config.yaml
n_head: 10
activation: "gelu"
norm: "layernorm"
parallel_block: true
Each number is 128 + 24 x the weight over its row's rms, rounded and kept within 0 to 255. Layers, rows and columns count from 0. Numbers have three digits each. The size before them is the row's rms in percent of the matrix's.

# down: layer 5 MLP down (transposed), 1280x320, rms 0.0396, rows 844-925, columns 80-159
# up: layer 5 MLP up, 1280x320, rms 0.0396, rows 845-925, columns 80-159
down844 083:143128163141124092132128135105113111150152155145118139169102151119174124135133148144125161086121107128144130140128143107128117140114149160092156139098104094115153138082178168083094169110139126090115157103143120080186108102103140103122145114
up845 130:111120112081136122108155088090135115196147113103131109131138120165136099141104137130112096125183133136172112110136149113112115119142158167110114153180131165145112125151105151074171118151180146127074069121129112168158117096127126086134130144
down845 118:183154111104097116132126100133153101117136118127118117129149108097122137109119122124125128180111108164138165107127123116126107142146163142148127116126136128169118083140162186103095125162162128098125109104124111102168149103143110153126157129
up846 112:113146140089103099109119129163111093124171092105066110112105080125125132157118126121077138152098099131083174087136141100130133098154118101144091120112123127130104118142136114081121159091096112158140117111146143118139171119133130107134152152
down846 115:129116095141136156155137129156165115145164080132117136123133114159133122131164135129145164113130117096094107134131090096143156140155137136132173121122098120149120107157160132137096138131106133126135164155114149153123119078129147113157131167
up847 098:139116126172159135158112131106133117128121156114122108126113126154105140116133139113082107172138114170167138105133105147121149112143148153157128154097110134168127077116178117140166131154118151117151091149148146148102115100140082129151136094
down847 100:157113128198148151162114123114146166160139124113119176108123173140146117164152132172157118107130152145100132090144137101080140110124128121139195124141150066090117148109090107121075127070131143172099141088106134110139110142148153106149155126
up848 104:144138138098086121098148190153113119118136114117123113169128165106148104137110108128124076182120082095137135099116108146161104119132178125144155154111099139154117124128100163113095136094165141090130113142118151179129103092165184109172094095
down848 100:098134118126164157125110139146174136113153111117118123108168154125131118101133127128086135141113070152131138133130079145110143135158190111108107135126149112153125121122124151146080118140089114134167118165165118130135134141172149111150136138
up849 095:099141122124068117116143082143089081100083143127111127171161144124140154128143092101121138135111130124118118126123130094121108175116143124135109138143143180127136183113062123132171060136084104144164131113121130140147152150142132162133111123
down849 093:090097113137163138157127115120154146078119160178154104109120136140132139059089115111151150119099108193110148138110141119135082149128120155091068121148125116178166123109134124133145141118138126143109161095121118149130172116118139134131128079
up850 108:109126125123072146187118164107148106169102138108139150130128172106099154137112131114171115149115101092166123146129109080126143097134113155139112116145142135133104128111169141111163090130148134126120119093115135154186118121168104149148139143
down850 107:189096163128128115113105116121140130126129146129130126155117097092113162101125105148170144122146152135104143072126149099131104120115083122127119115158160127091152116138155115136128106166150094203147139085150160143121119083117118125086089104
up851 100:094094169112128151088133089145115125111131085098153127175118079173163121099147152141121148138102128110103105126110134126144070114166145115112164136132144110088135157110107108125165118103128093101117132113162102112113151153134092139089180134
down851 099:168109137128149105102137153130166126121130106146125151166102159093101132123139158147114109120148120149133144097145141131145161120138097089089154136120132128103103137145121123146132106179150123112073101137138159133126150174094120131124170119
up852 107:090132147127142134076154097120134122150103121101126148098116127136160116139128126108142144120113093097191145147152118081078160114086147125137128093184094134108105141139120094120139105104097106124124120138119190126112135154160156142147140168
down852 102:133081107163120107119154145111140118180118087145128166089103145105110118164135137068115108111104169143102155109139144136165112161170124129112146107108126140122145106118169138151082103137095154077085132098166129135132145148135125109106129166
up853 098:139121145100132164124092170147171187094113111138103129088137128130115134129135085122146155125176139100122128121128087106086144151109075137148133120086138120083102112185141123126133099123151101180128126134123076163109149127195140142157115135
down853 097:109200121116128131128112158083131111178126116150123095115173132139154147128143152069121126110140145172152116161103128138124147119157174114129156101148116157138148104097133119127119147140134099120128120103188148136151154144135139075094166141
up854 112:108113164123077071153142096131068125163135123146125116139132095124110128129112085136092118118126170136094140110124100129125162126087112142120106111082110079148157124104116103124164113148132115169168157133132148106159135158115131151162151108
down854 107:172110108146088130154156095170134118116153099148146177159121100146147141183109158143104139175124116123143129126122056173122146118117171134059081101086108135138170109169114119121113140073168113139144155164139108125141119143137140124178119126
up855 101:120110141133157035126081176127096138120120094140124134158148073130145125114140078134117211153146150108156160087094170111142095147106106144142187093138151128122113144156108162093073096125140119144112089166098119136128187177166144157115139113
down855 101:096153180153108158106124090095130139101095127102139153088119149135111119112140154127103160145184136111138113129172129124117102133147136133123119127119138148160111169127192142122103094109140151147114080131158133144168147160133134115141151104
up856 099:126130139122104204108140122152118159154139142115159129150162130136092137130129115144145148123105157166159131106075117128143114096158125118143128140146121113147161144117141114147152098152132100090136127146157107158142138148116126129119167191
down856 095:130117111160159104141129142128130127149099173139128156123106138135116108107068088168123130092145138150090144134192141130138103122086093131103128117166151079094160143158132149075128139111131139131128144112115093101113119117124147122146104142
up857 090:089104082110099092141118115099106161149119122140158143160126159102134109078121091117085084101169095151158091126140097123130105189124156127195100131088146121131145157112132075116098148161163137095133143131111132133175119144118151121126139140
down857 085:144078141121143122131117131129191103169086131165132129156117109175088106182104137170130112115124154101165154139116170145133096170150129114109151057148125123168143095135106179104110118077102092132135115118133110131097141137157133120147126114
up858 024:128123150137177112122133084117172095150150113095116106154123146146166121145177135103133089143098134108146108105151112161177179159139116119090124137151126151132109142125121138146113120140137108137122125131108143130119124121112159118126152114
down858 055:112134131110161125119167133108174118125147130095125119156121151131187113133143091148137153126121126123147112090138076142156172144133109143128127136141136122177094119108123103123102156124139130117183117144092133139110133153158136141153173147
up859 096:145111114116129170149123175110170141142107171090146075096146094140147130134121141079082139107100138122145125119114143103123102094153138111163160146112105152146108112142129106137107149074170149101110139103183133148048134139136121119116140100
down859 096:128160177122123122097153117181119084145089077114143117141146080162112140126120159106159098149135118139138131118091114118135120093142131125097138122091160107166140146160112140153154171142143117170127144114128129147101079160114134175091142127
up860 092:120152181120141135155107142121131197125143166161088124096126138129136088143120108121149140152074159124149116131109130147099147098106102115101151121128129112131158064142123125119162147132119125110165144136121052160123138095145131137097159121
down860 094:125128142127127098122159172124103113152116090129116082108164119102100098043152152100115168147112122118114089153140124130136191077118115136144094150135129106119141152119091140121109147161126111149082100075127141169167145106113088126111094122
up861 111:145111179106167144126187097092107106109132081116112094137149114127129156147133147121095158152153131141152137162108116156133133111124136148088142152132130162152093103138124145125124142142133086097138122133156161146124151129180126148125154093
down861 109:141132140140117129149106108121137177104125105097106101142107140130140111128107138148139117133120116089124126122102069109089157103181203123141137126133109151118142130167129112124133172128161124168103128142140069104115158096120169097162097135
up862 093:128128125115142119147093111145145146152112109125142119144190094147133130130130116130104148143164153054060118133154157156154130139097124139125119124137139147142139109126131108128106152129117139129125088128158104200102099108121141134131116119
down862 098:116104182142115167153142146101123074096120118183125105152113105102125146115147141175179109188144092169118144131123129147147176099114083152109102129145105125183130124136138165192146141129086147158130117119112176097151127148066126100145122071
up863 091:118129144141111143152117102118106112117131123120152094153183141137110147129142124128106171063133131105107127147102147140126134128118141158177127074093158167133074118120114126126116145145091130094128150114111106095133155089087144183139132128
down863 087:153155144100170128079127159140133122159122153110124142118088149151125098133149129172090115135116117139118113106116102148164099165150131142081168151200138126088138104111127103121142108097116106155147110116132161131126128105149116108151120113
up864 093:153105116129152165088102066144118140086104166119109140145144154098151140140136106153108175133082126106114143156136130135113150095103122103144093103084104112136122095138070127132132182137128112106160090120136102124098145116077118140117188127
down864 092:205159136147102118125183134133136089116133099125117145137121132143108104103080151122088127132165093100115132145136141096118161154105167170119126085137132152158115122117146121066097097113184125142189135125064111150176107134191117118133121148
up865 101:141158131148095164111136156129084123123132122145128127145095159144180110148162164131142128108136127102123111133122123114155157124148128178084110082133115124089089149148097113074156129132135115137142118082134157122170185142079124136157159153
down865 101:155151115109150095153141187107128154146127156126161176103145100136130072137141071175181096094135189124165136123136132083123080125134106159118122121129116141097166141099118118136129137092096063142093139097121128097149129098123158140181128087
up866 094:125120124059138141120151121129119097138151142075142113185162131132167143128150128181141132125126132128116090130116175129136111125157098152165142116148130096100157107130131138127142126117103138088156143090086090103081113116137103169129169145
down866 096:083134143093147131166148132141142122122142102118092098106169125182145124120154119143147119092110145171127102154124142135132135130144148153117145094112166133130117136111105131129166159132123103127106130151112129141107150158088117103147108159
up867 030:091086111082145144143167142112178122118156106085088123135166135147112101112147123105126121154102111151198130087107136154131128116126090142072125164162114103134114125126092110117088143119116136123143131124151138179116140094141143130118124114
down867 058:107120128093173124117172140099160125124145121103117121151144136138177102129148093139128143124110124149185109072115084155163151136139102156159110118137127116178096109138103098123096154125132132127175109142094120160116135130158136146166155131
up868 110:120076115130161136129148137107097115112129139137133133142118113131130153128140107102138089126134085122174133094121139143118135111158133138138129133155127120096111098113150085137140143145105118144114159142150124132100092130150115118109132124
down868 108:087112129134116144138134081088106111135129155108140134099090096163097155122126097145104125138155109155104131102139124091117123128143167143151123127146182152123068106123083117153128154140099128093084157129133161131093106095149120139137110150
up869 098:172134087076131141107118143102105184148129065142121150111155123141129123139158102141147099116118094087098124097114145122141093152122139130130108163131099096164140132136135140136152138091166106128112136132143118122132097127110121133125130170
down869 095:104137156171135103116150109161128131139149107151146116142114085118136080127101160154151140118109104140131156118120124133159153141114107075097099116136153178124132089147111160105098113126122141128167120157120098070118136140145092096117139122
up870 107:193094158131175138146135151137105100107157117144115124143135133146131129121132136105086112110135166113175110116111154130101138140154124128142130116126114122166139141106118120119151099122111096090132121140133107170138089102152176157135145104
down870 098:111121093136130126105141184138143143153137083129100101139109108142153136127124121121144135150115138119141093126121140171103123175162171137086145145112172140087146120099127138148091161124123110107147135168163139116136105122132140170166136104
up871 092:127079168149165096118178122135130150126153086113157123145118112144159141130185122143127122112126128100118127146128134132124155155149161142101131153097170131153131166124129105094115093158152141139140125131144143147121144140120114117135160133
down871 089:138153145110164170113137117132221096127168159083147123124123110160157118128130189126092149096138121106129113104100131134133108136151154124137104172129122172135129114130108121134111135134078155139116158156116119138105102089104147125155155147
up872 102:127116126106099161134152134171144142112179134085142128127132127140121156062131164153135107110110121156123101102121180150123088144135145108148124119087133087135086139108111109142163093125131145124157153139103132149126136120084102102114156099
down872 101:156153123097132114098156194124110119099116080142137139135141159104121155150147135111118149161111139118159137119176121118154132142089070118096125146110134104162127076116112135114113106147129119124111175104143111154132149117104163111137099113
up873 094:149143130175107171095188126095111094143132093093137111142114076130155123127095141123130140118116141218141134144144136123159165123115138137155081128096123113150141109100127092124094117147144119179156144102152164127116179115131172160096137127
down873 093:082103142165146106139130131117112107072086140137100114144124118123130109107140104163157103138134125122087160152087139111128141128138099132133138093164146121156105105142131117160138168097104175140150066073113146128146105137136123127131128169
up874 098:134121161147159083143132097071080139099147123134169113121146168121127158103105135103108140126100119114136123155131133110124166138064146184149093114148127134128139103104102164126127122132109123131137103092102133119123100119136139169117131127
down874 109:132140092076136150082146106181179170126158165112101130090181131124118149154148131152161127129139090115127161095109168141180096125111095154160156158133153123141127079167144077166090088136094164170121118173110132169116109151153123096163128126
up875 101:186111121161141152113138104108119079144137141137138103119106103130113125094128137149142134142157088123135122117157096132132126176092130102140116142152152087179119117092138119119133132139154127164085146107144148146161165124111131090154122157
down875 095:152148149104130109117080122113141112116118153133095146136114147157151148164117143135128129142132174119112128139130116140180099109111144125146109127176079170137135126126128131215173157138120126148081094119125116119100062141115134121089099136
up876 080:106137149131138104156116092124112133141124103123202113103142127166132078128168131109151145161116108137122107123165145149170137109127120142113147096167122109112126108114145135142144157097136134078166110157130165101194127151085160140088142080
down876 079:160109098134122116138156163126126096098094135109047158158151136122130121099159118156131121142133106186138172112102113077139151146143133137149117137107165172125123134147113162093113164107089134153110123050140116109126141117138083109117163155
up877 097:120165127102141173123131130131147107135144149131137148128123108124123163157163113114141189158092151146168094144105139148132110133108091085162113113124124158138154125144154098086103090158079132153113133107137147133170107166146114141146126157
down877 095:111134103143173129152082122145112154100143133120112124131129118129167132106139086140165130116137104117112106143092132137131115115113142153104152158095128140076163143129129113126203163124129109122132122160169120147101136136125149145126064085
up878 094:119075157122150170103175141151125143136159115114154108135144099087110107094148160109161116120135167156142133134119148096127137103110166131117152155144111132124145147118106122109107165100162192186170112102099117139116090144159098127136090114
down878 099:149100141131124082126158139124140090138095135130111125115148118144154169108139113164168117136133153154135118116144096172160141074143121074111159128113145144155160157123115078133122156104132117197132150069109138151131165124111083090131105120
up879 119:122172154135166134109126109146110102116130123109136143124146102099119174117092173150137155132106106138150091100105133156130092106151125076201099138162104114116102156125137121158152098132102095174170117127075094136137109172123129130074127131
down879 117:113152121128135109155108145091123144110147117144080160120136141134139146108148161095162105154142175141156126111148129101123147057129135114092090166134130079092103145141132114123157072155132107147100128107117117129138105118132109152087113154
up880 092:163147104109139165164162090131145145143122147104111113126156122144085125169126121141139111078123138119114137124109189103155092118140123128189092161132130159162110123119172105120101134135127136131094143133162082113132094091123138120152153139
down880 095:100109137117125109108116133167121128157108129129141130151100107108152154138111188173095114134109160132130107108101120129113139120162127115152124094119151147132147143155135100133130152077163120143137148108095173127137113100128139151117149123
up881 101:119109123095126107102094168150123154166124148076139105144117129135106119213156161123119181102147138139154116163132106117116146094119170153150141101182081118167131119123150164109114148143070132102144091133129093167145160132114092110163128121
down881 101:111104093145093137128142114134090136137156052161142138158136114156129145125151178141104139122141085128126122160098134149119093129113093093122076124096119132091147160168156122111183122154091136152125094125137128117110137098146133149075132140
up882 102:133137139137094142121142120130120134110166144120126137170109169102144101143132112134105140113127134126185145079107130118125115128097131125146124093105136092124123132110083124093164152149130117117122118098152174145153110087082126087087148134
down882 102:170124152112113139179121146094106147151161090164112074118158106138108123128145163103153100177191141126095142102099138103096100116103163129141164176146145094135138126105123132167134125138140143166118138111099112101159122127100136113119133095
up883 092:122112147069113136083133097112119124153140138086133109128136121125157143164143124148155155082154086145127155139147107138164110152131129133127125147155092106121146099131092156127140130127130142154133161091150185118129134117159152124170082148
down883 094:113099135113093126116127112095151143151148130150100136085132096180143139127148111115129107107117157118112114116106105164147127137148174161090090113169128136142141109114115156144126117121142125157135145135123127124160115172147119134072158197
up884 102:109154172119133142059144114121169136125128100141127157143149104106108118077110143161100136123149119121137108100104129142167101142127183127151132113112120116115119109107097098164127088120119102130152140127171110117138120110128112069155124126
down884 102:118129112096121149059106106168107121075120120103102121123177153103115134108142159128110149124085124095142138156116150135149112155092101106162119150179153112127125105138110112101077103126111128085118150179139128166128157134147081136138173094
up885 101:129144152132171150098117104113100151144151066088121151161107134145167149123122129104140122140106124132152086119119140110104167131152138126112124158148134122177118129115102118119112139155112102097137135080137120169113127119150142115123139094
down885 102:145133152125157131117130145134081114137100135133102130157108115151164094140128102146117092137131110136172172119173125122119151092132196103111141143164103109157154140093131122152168098142120112118071117125102133152147130099161135134111114111
up886 097:145147152131111130091146131112201152124150131115122119159118099148101087136134122116115140151128080112132144090156112130151151153124174104126144144110103155121167097134118164075121119139153139106171112130146150150123136146111131157093142123
down886 094:152118098146110174132099118159102087145088145147138128126139096123122144142155147141138108127121096138140124144154109166145090082111152129035138146127119125096111172137100124129094147083140108169156103133133114124100133117153150085161120149
up887 093:171124114107113116098174113109116181126115161147143139111174112122166133145134122096099132106124112137145135059149138111141104133139102096145125106106086152116138112132105132095112110119087140145115151138131135152099120113121189140133113142
down887 092:139158104135107114162135072138110107116130167090110155109138125152120149131123146102139131095159138146154112136090141126085138152103138148099139130148151130153164153102118148159095105131145112156147122137109120175140150110118136118178202116
up888 128:129115155134119151106127130129132085144130134127106111125188134133098083180163120130122117105123146119125120082104191147152102129152131128136143145097110124124139130121113097113178111091176155122081111132132162158154141148129102088131156115
down888 127:119110120146120144164164126118098117131123165120110133179169143135135120144158118141112081120111142162085140120132135118182097134117128128145166084144133120114118119135107111097153150134094153123175098125112134159133153135134097181090142109
up889 118:125179119111050115165134102154149126140120132100113115138103125118086135148089137131124134091165126147120133124134140071163105156178118102198111143133104183077137148085124153116105121141122136078104136138159138127118131120137113146105155117
down889 112:098152147149129158119112120148157125150121110164136120116139151123111119150117159100092126142128124169103107139152077118082164080155118121145149174123096115152102104149114120123189150138093127186139123119113114110161110149102105106131102133
up890 100:167088141159139131128126170149103154131162101124180133108123133150149168135116158116115093135155160109108151104079139163151089115139090105135113104081124161113130125101113147131104131154166116107116148099119112119146144071145087136117152145
down890 101:193104132088131107101125115163120086129132123115117107112085126178152141111118149123157158085121119138180167165153119134103126084159115122131135130095126146128137127154109114150148106137111119122119103135171122126168132107068160145079147092
up891 099:142126120116143064173098096145143134120129126136154145100164122156071129152133119149098159122154143131140076118089101167144140179155115171179146110093104116109133133105117105151162100115131090131143126164091096102148120091092163162089134110
down891 099:117144123143137174101146123119144124139129128113107106126123139091140122054153123129134119141122108122123119126135126121097077099155114116122139137187096149125108161170146109109082137151108144148113104115180132124131126155148116109131101150
up892 096:140123102125127125163116122125140147139144142111149161110138109109172156099130129135109121128137107133148129130138144133178128160133185154119096160153092167115110174126078122100082150136113071137156167140087119157096154131126138146089158177
down892 094:088089127149142100109113170153140156090127143118105147117116154115146142157142141137118139071133148112076121117132123112123166124140098124210136154161113081154116127153139151109185138105133049078139109158118121103122102146167128118132110141
up893 097:165096147122149134120187124105136109148128110122110090132132099112152147125160122147135098169151121125103158132113109117156124152167103150098121159152120096114163131102155151105143114118120127082114150102122130157147109134143116177085134135
down893 102:188126135171139137114132108117126104112203099116124160145132132137158148137144128203167132103129123159129130130141123140117110120173127136099137117114089123117178146166121120098123123150084104119156095167155124159120137141158162120109135123
up894 112:150137121124141167132090140094149106117161141108183162106111126123167122120121103133131130134104069080153122139138137179106122145071124153139107153100154142119146178098113108125143128140150089096139165144120152125087080140119123133126139160
down894 107:117130109171142120084157153103111141149087112137136112138114118109158087101153107116092130138131173133096143129121126119171136126112137147123084131118121110114138090104090110090095106139172114150123126140149082114164180102105166116104130111
up895 100:144109079133144111154161095128156130111149096174112130065100104135163136165127144137129177099138172189096094118160116167124147124178168131137131107151155102125113100120143087128129122175154099148124166149111098122133137137123147155159154140
down895 109:140113123141107130136091111150144118152168134136159154143140137074099135115131113148119138130150091113124152099140187109123142154146147108110180098104117163148168074166119135133078111093095170111110106145105142162137116177132116130124108140
up896 102:142154115125134111097130149161110137130151144118149134171107129137136123085148107122148136108142127197191132135128092154128134165111127141097143136139131144128113106146145098154129162102145117123113086143203099148142109125140128150084137135
down896 104:100103163165120167133116130164114148130131135076138166151151134135093129132114141120160140088082111154167144114116111098139095180115125101165133064113156121133117109103143105089133135143119092117146106142124139144145086130123121163128143153
up897 112:119083102127144170125144081142154138172129114147131126185130158143162113119133131120140147066080123141125086087124139160125150085133142105170171145152102163123137133127137104141117110149104155141099109120094133136132146129134157107145126133
down897 107:116111137070131112161135132141144145182137129111147153104124092091132110157137077128157147162145083119146118133135154141151144174087130134133158116113105085131117149118146129160100132124149122131138148115175152114128173180113141109120095111
up898 090:132140117113103195162133178124115134140135139088151105076102136098111142155117146110114129171168116113148114127137159127130120133157116153134114126139133107094127119134153136129132099100126118125167080130174101168144138132120093137210154102
down898 093:114116086151099113107159143122145146149095118102113155131121098105123118131168131117133152109158138079134074093095076131140100114139165169096138124088109209146097155164136132139133135147139103114100171108125137106109090124160165105119105130
up899 118:130104069129107124096180097125123129084130130104169121142122086147120142144105124124108129102156125151123123115132113132129133132125123152062153133075110120129113123159150132149117119161143085151130113165093161110135153077154103183118111112
down899 111:094154127124123120181136135133109141128132143149093115120152131143120129084122155146147104147147133103132113128136109042068140164127178140156158116123103121142116144115114118161145112130096090114096098085095146079136154100121202106124181133
up900 091:122137092130124093152079102145127154154128136120121091099114140103141116133183145145102107157123092103107099115084123108139125087122124102134123108165124061155130130111151127169150120168089111106134143107092123145115138118139159153166141087
down900 096:177120085152128153091104129134145089190132130161150122159118101085121109157170100095092160113155098160150090089101106127177155163108115112046136115122107113127144129108103109113112129143107109155139129151094119100111152150108102138154158159
up901 103:114123128108107149103101122135141172110102128114137138128171112143126116111127085157131132174162120107140134103136116111141123119196164124168178095112074134110116110129110088142138130117122112123123123128163071105120132145212111149159095135
down901 103:082149133101061106113104133108140086071113074121127152160133140135154169103117134106160139154113125101157173115153133119141098106115120134174123136142114119128105157120135149106145125108122115095157145154119114136151112145165113112132137149
up902 103:096181100125140156094110127131110110135147190139120095128133145116117134153120116161110110091130113123127098094082156115146162083112093133148090118149116167120192118129149119140152124161125156088142140115108118130109118145135144184099160160
down902 105:147131117114095176174080126155133125130118127174124122122130115124128142105146187134161139187141133141139125133135114121145137105121160174092116119112095093154134103127117111100144121138106112138132120132143075127135141147116117112103144148
up903 100:094162140132137098109082113148142089110085127109173160141148130138147117195126107103134116139135183113163166128128138137127122183154142116127139114148119158102119092134140125106122123083098109156161111151130098140146152122099146087112113151
down903 104:131133119140142102137083137098143087132108103084147153133126113105115112140143132132180132135118121144113142147103101115170129204148083133111097125140139122102107134139123146104115106152121148135144115102156146123110123125144135122110065117
up904 103:109168156136125150134129155142125100075124152099118187126144116145125121094164119178072122146112133157147129128118135152110080087102130137149151104120136143124158126113134158138142116118153163143119145128185147174128107167148115110148122149
down904 106:120182167135128164136112127108169088083117080143119143175149124131133117130143121145160120120107132131088090143087148098158105115141113136155125105106136112154112126146146141114120140136071126150124105129168149160108088128143115119080103142
up905 110:132108124106145151127139145103122124080142139095144104113136124137091128115095150123152120119136110129122130125144154138086094128105118152132134169088091153124117151140145157125128119141144126138107111094137138126162130094137162143179115121
down905 109:103084110099148130130119125141166154086159092162122136147129160140131154060126158142128126157131163126140130158130152151133119136117152111122094152119115106113085132129179115160119137110119116128105121126119135154106148081144125157150127128
up906 093:103095107107120177090122135127120136130155132113127169096147138122118127124126150133158129172117164143133108147128128113157113117119134159141095112100138145146146109099093135102110127139134138111135118160118119124165139146085140161125108157
down906 089:076136127148108091121158133103090115139139146113181135124121147180161129120137102125156107111166118097114135139124134132102166126149121138107112142151212136114137167086125116147154133119152125126170187158118115144164093106093081128133150139
up907 099:146105132127125106141101152153180133106134116133130118117162155094147137125105172156157117165113120120125087106149104127150129113129125098122133114111161130151086088121080125152130113101140124142125147134146102153105142126124133127143099124
down907 098:130125107153125116122146121141116078122163107105140131163111097131144119141129084146112143170176124170120126145101155096122112157106177118097103137137103095101126130093143115093171091107122142096141128140146130133121134128116136112136092122
up908 106:153133098114153109133111149112104124148100095128153131156124164169129154136127108122120096121125158117132086151137148157139114102127158133106149123144087135101140125107128138126109157152093096121094118102103163123180115125146121125136148113
down908 102:148141146129154098115163102135115119151143141113132136123109107182144119143094111106102103125157149115096125114137119081143113147146129121119171130165168114136114117132097090112087121117153125078103095147146155128130141178101143139117134137
up909 096:137145133153161103121133196130105125118146106098091127152110154120160143162130132111109162103103113096143107110143132144149145117163121132132081129171091085175128106113160121148128097155170144090129126145105151114118119167161129144124084134
down909 095:132133091097106125144161098177132159122082128189140155119100126145187092082140131119118139122152117106152102154095125098145132164142132134109155123151120121090115108163064121106155124133106143141108123119156125109142125123113150128099099152
up910 106:116100112120119132130108144121119132145092085141197107159121101165107158121137118114135129141118131137125095091121129098187133169152171137148149091114130152149078140121084112140168124129149123131140067151137120162157101165146151147115126150
down910 102:124126119103155155099126127193088150113122122082134139098150084121141123151135144117100159076104149105145156117179137157104108153140127119147168109141086118099145115134158117118121170114098166133137134138120098144139179134140112128112086164
up911 094:146126150185108116129116141123186140089165098132145121118113131159122169083150139148145088152170121066153076121137102156149140104141124133131153164104114149128144084174128104130104144149126127158153160114128139148102118179143147128103135168
down911 094:074108114144127137094150128122160137103103164115137143146144161105158116174133105150125144119093140159132140120147139132134141115130071100166134135146133110113139128121160106129110127123142163098141088122095126092112144127114116117146121096
up912 092:106134103129127173120164128121177111113135069121076142109120131140079123156137169086116140107137125176135091141141100094152151115131118148115167115175139085081130120139119151125099111134170120141127167140113137159100148093162150116136109149
down912 093:170121129117119149116138130140151066121137093119164142140085143091146140102100134065069131117099097152138138128152102195146109159112162153142161155151143128135144094161105136113141161131078172142130138163121153134136126138140107127150134137
up913 096:148139113110109113137155135095141131138120118136138138075117112134094121130148150119117151132160120139148134096096101100152149119119141096088143100158128147093110150095124175145148126148120126130119123095157135128089153084186145150149138113
down913 093:150153129103118145077163116074163128124104118079135118100096120099134133141107123088146130150156151144144125080111091103134150103135144101133120115158166110134090123118135154135172064095146107104164149109112140104128159137101110126142190147
up914 098:173095098119105147105117146102138141119055133131123096125093169077123102077143110145112155172073164120146124081132187155085133122144112155110125104123092108134116152168140129154150176071108095108102089139101107173158150151109135137102122092
down914 099:126157110105126156097102097082109110139065093138083143135156105116111108122139137117145122165117113150168143125117112117130176174129112154127156176134120128116145128176139123128172142099109097103104152143115081146140136112148141099101122086
up915 102:149117154119156109125105145165139129139137139138123135131133148145151181134124129142158143086127139138166133099089178077123129115116156111129119135134156110168161096094174123153111188092141128168124155161118121106107106146145098108150146088
down915 104:176164102124136141118179127093148131127096142093140134133139160093148127101127142123158065150151152142127147128141144099110162121149140156068146108085139079141155110133058153161148124155157108116159133149103123115148112169127128123141138102
up916 095:148153151114142096140124135124145139113123134107100152107142162123158107147150160091179174102143133101108148131133095107155148132110136198102133112112150115105131117131151130150138124129096174116096112174133132132103158159145103161141124140
down916 091:155145141128154133126114146172130118100070148133154163166117144145119108114114139164109136144125140123077128109134137137133118117143098127105161094114117162106160142140142123150097113123137144142137111150115095118162134160098097090104118152
up917 103:135144106123111088102147130166135156118088134117084157103134114160158138093131085130108121160170098141127132122176138141181136125144173137141136102128079109172116137171094166137122147151116125111116079126129141123181122109151126149139144177
down917 107:183113144123113141113151105132133111123143175141126138162077158118128138107121113158117123134139117117150087139113154069123085114120128124105119111076106122090145080135106110139101124150168121159149144118123164137100125125114119128148131091
up918 112:137161139084089067148123161164122131148159168106121120144143122122143173118169145117118083145141102121108100115130115152119143133158157141152103138103094140120134110177117094103131110094114157104137113114191126149150156162143126117130117141
down918 121:129104139131153124123144110114125118125131104116112092130156103121120138137125132134129121123108115129156149168106188133110101108118148129215118163154102109104135106152119108121158149116120155096143104119163100129101150129156153105111119131
up919 103:146144201153115144125120102169126132124105136104099150098123151074176103142155117123150162152105149125143106134122102174160118094101143126126050123119150090129153102135129090132147167102116111095151152133100111160140126082167136135142109155
down919 102:135102117127135161103154127155160133153108164123171164096096136160137109164119094139140138126111155136154100165119154168100100114144131112102129147098107153107135133133136155118125114128115098126148096145136097144126131120146117148133140118
up920 087:090163138140109101125118125123118122130143100127147155077096147121115107121147123153097169082108114141117128101133106132152115130139141165093122127119167134136125095135144163183105120143123116170113113142112103126134095100150107120097096107
down920 089:160124131124145124146149141118183141124144160157089140170135086135128127146131118125144135156141104135147143133174125090114122146139144133109104122109131123164107163104146160099093084170116072154149138107082147129094142115147147113162121088
up921 101:099115140137109103128144145097159144146082112101110117184118120124096122113113080143108113187119162165142168127097132102149109134111101113121116142100158163158150139144145185106158112162137119122195154131134117151122085139156098118115136135
down921 106:120100093132093100152159093129154145153104156144117112144125147133111072103124169140106105139110135099122137133139097129151102072135166129079146108090130107122143115138130113152096110132135100129177120161120082112182115088114155117128138160
up922 100:108138147134088138109131133112134127120129111115150124145184115125141138117122089129080142166113180190144150112090116153100121109147176124121161121143111105113133128108143153149102106131143121110097101141119120128087161160140095140127153090
down922 093:117111140105113101206108127162113138154106105125147149162142126139111151080139087094104144087142122124139178116155158122117137117118095185095140103122165142083132121141170088143161144126089123142133132141124155190114112158129169104178099141
up923 103:131134168131108119124160102126145151148120128106088137127162111119132128106155141153120128108147102101091136133126145132116145116133127115109152098128117161160129116184109135088127148113135111133146094109129133110106163102104020164144166098
down923 099:132119100144132138162123105099124123109156118130136098123176156162122111115100108095137123115156092144149110129141131094086123125167127176064107140116129093135147131107157108149125107110202136130147123154132151157111136095146138112099173129
up924 093:118147153133163159113148150140130103126131089123156113144177135108125154120127114147116132088172085128127121133173089130145153091151154186159146124096135129114076112098122117149131168126133145105092177140112103096107146115129132111144124154
down924 094:166148120150114074089162109161088134112137172101110123142175137124162148125116106202153119110137111166149102128104132119102092114111136135090102152117111147137162140089125145105092151120133149127131143110186157156149148114133125136155103169
up925 111:129090148108134146131178118149126085142067108124160138148088141130104095091105168134113131105073145108108138112126127078085099109145159129125063163145162120101106087121165108124132174118110117131119162138145147144133144122134144120156094137
down925 113:129145100129116127142082073105174164106106131161152116104128158129131179146110121151098087107117137173157145153095110123086124113120135136139113120164088140079122178106132125097162105083135122131115123146169129118086090138133144160140135123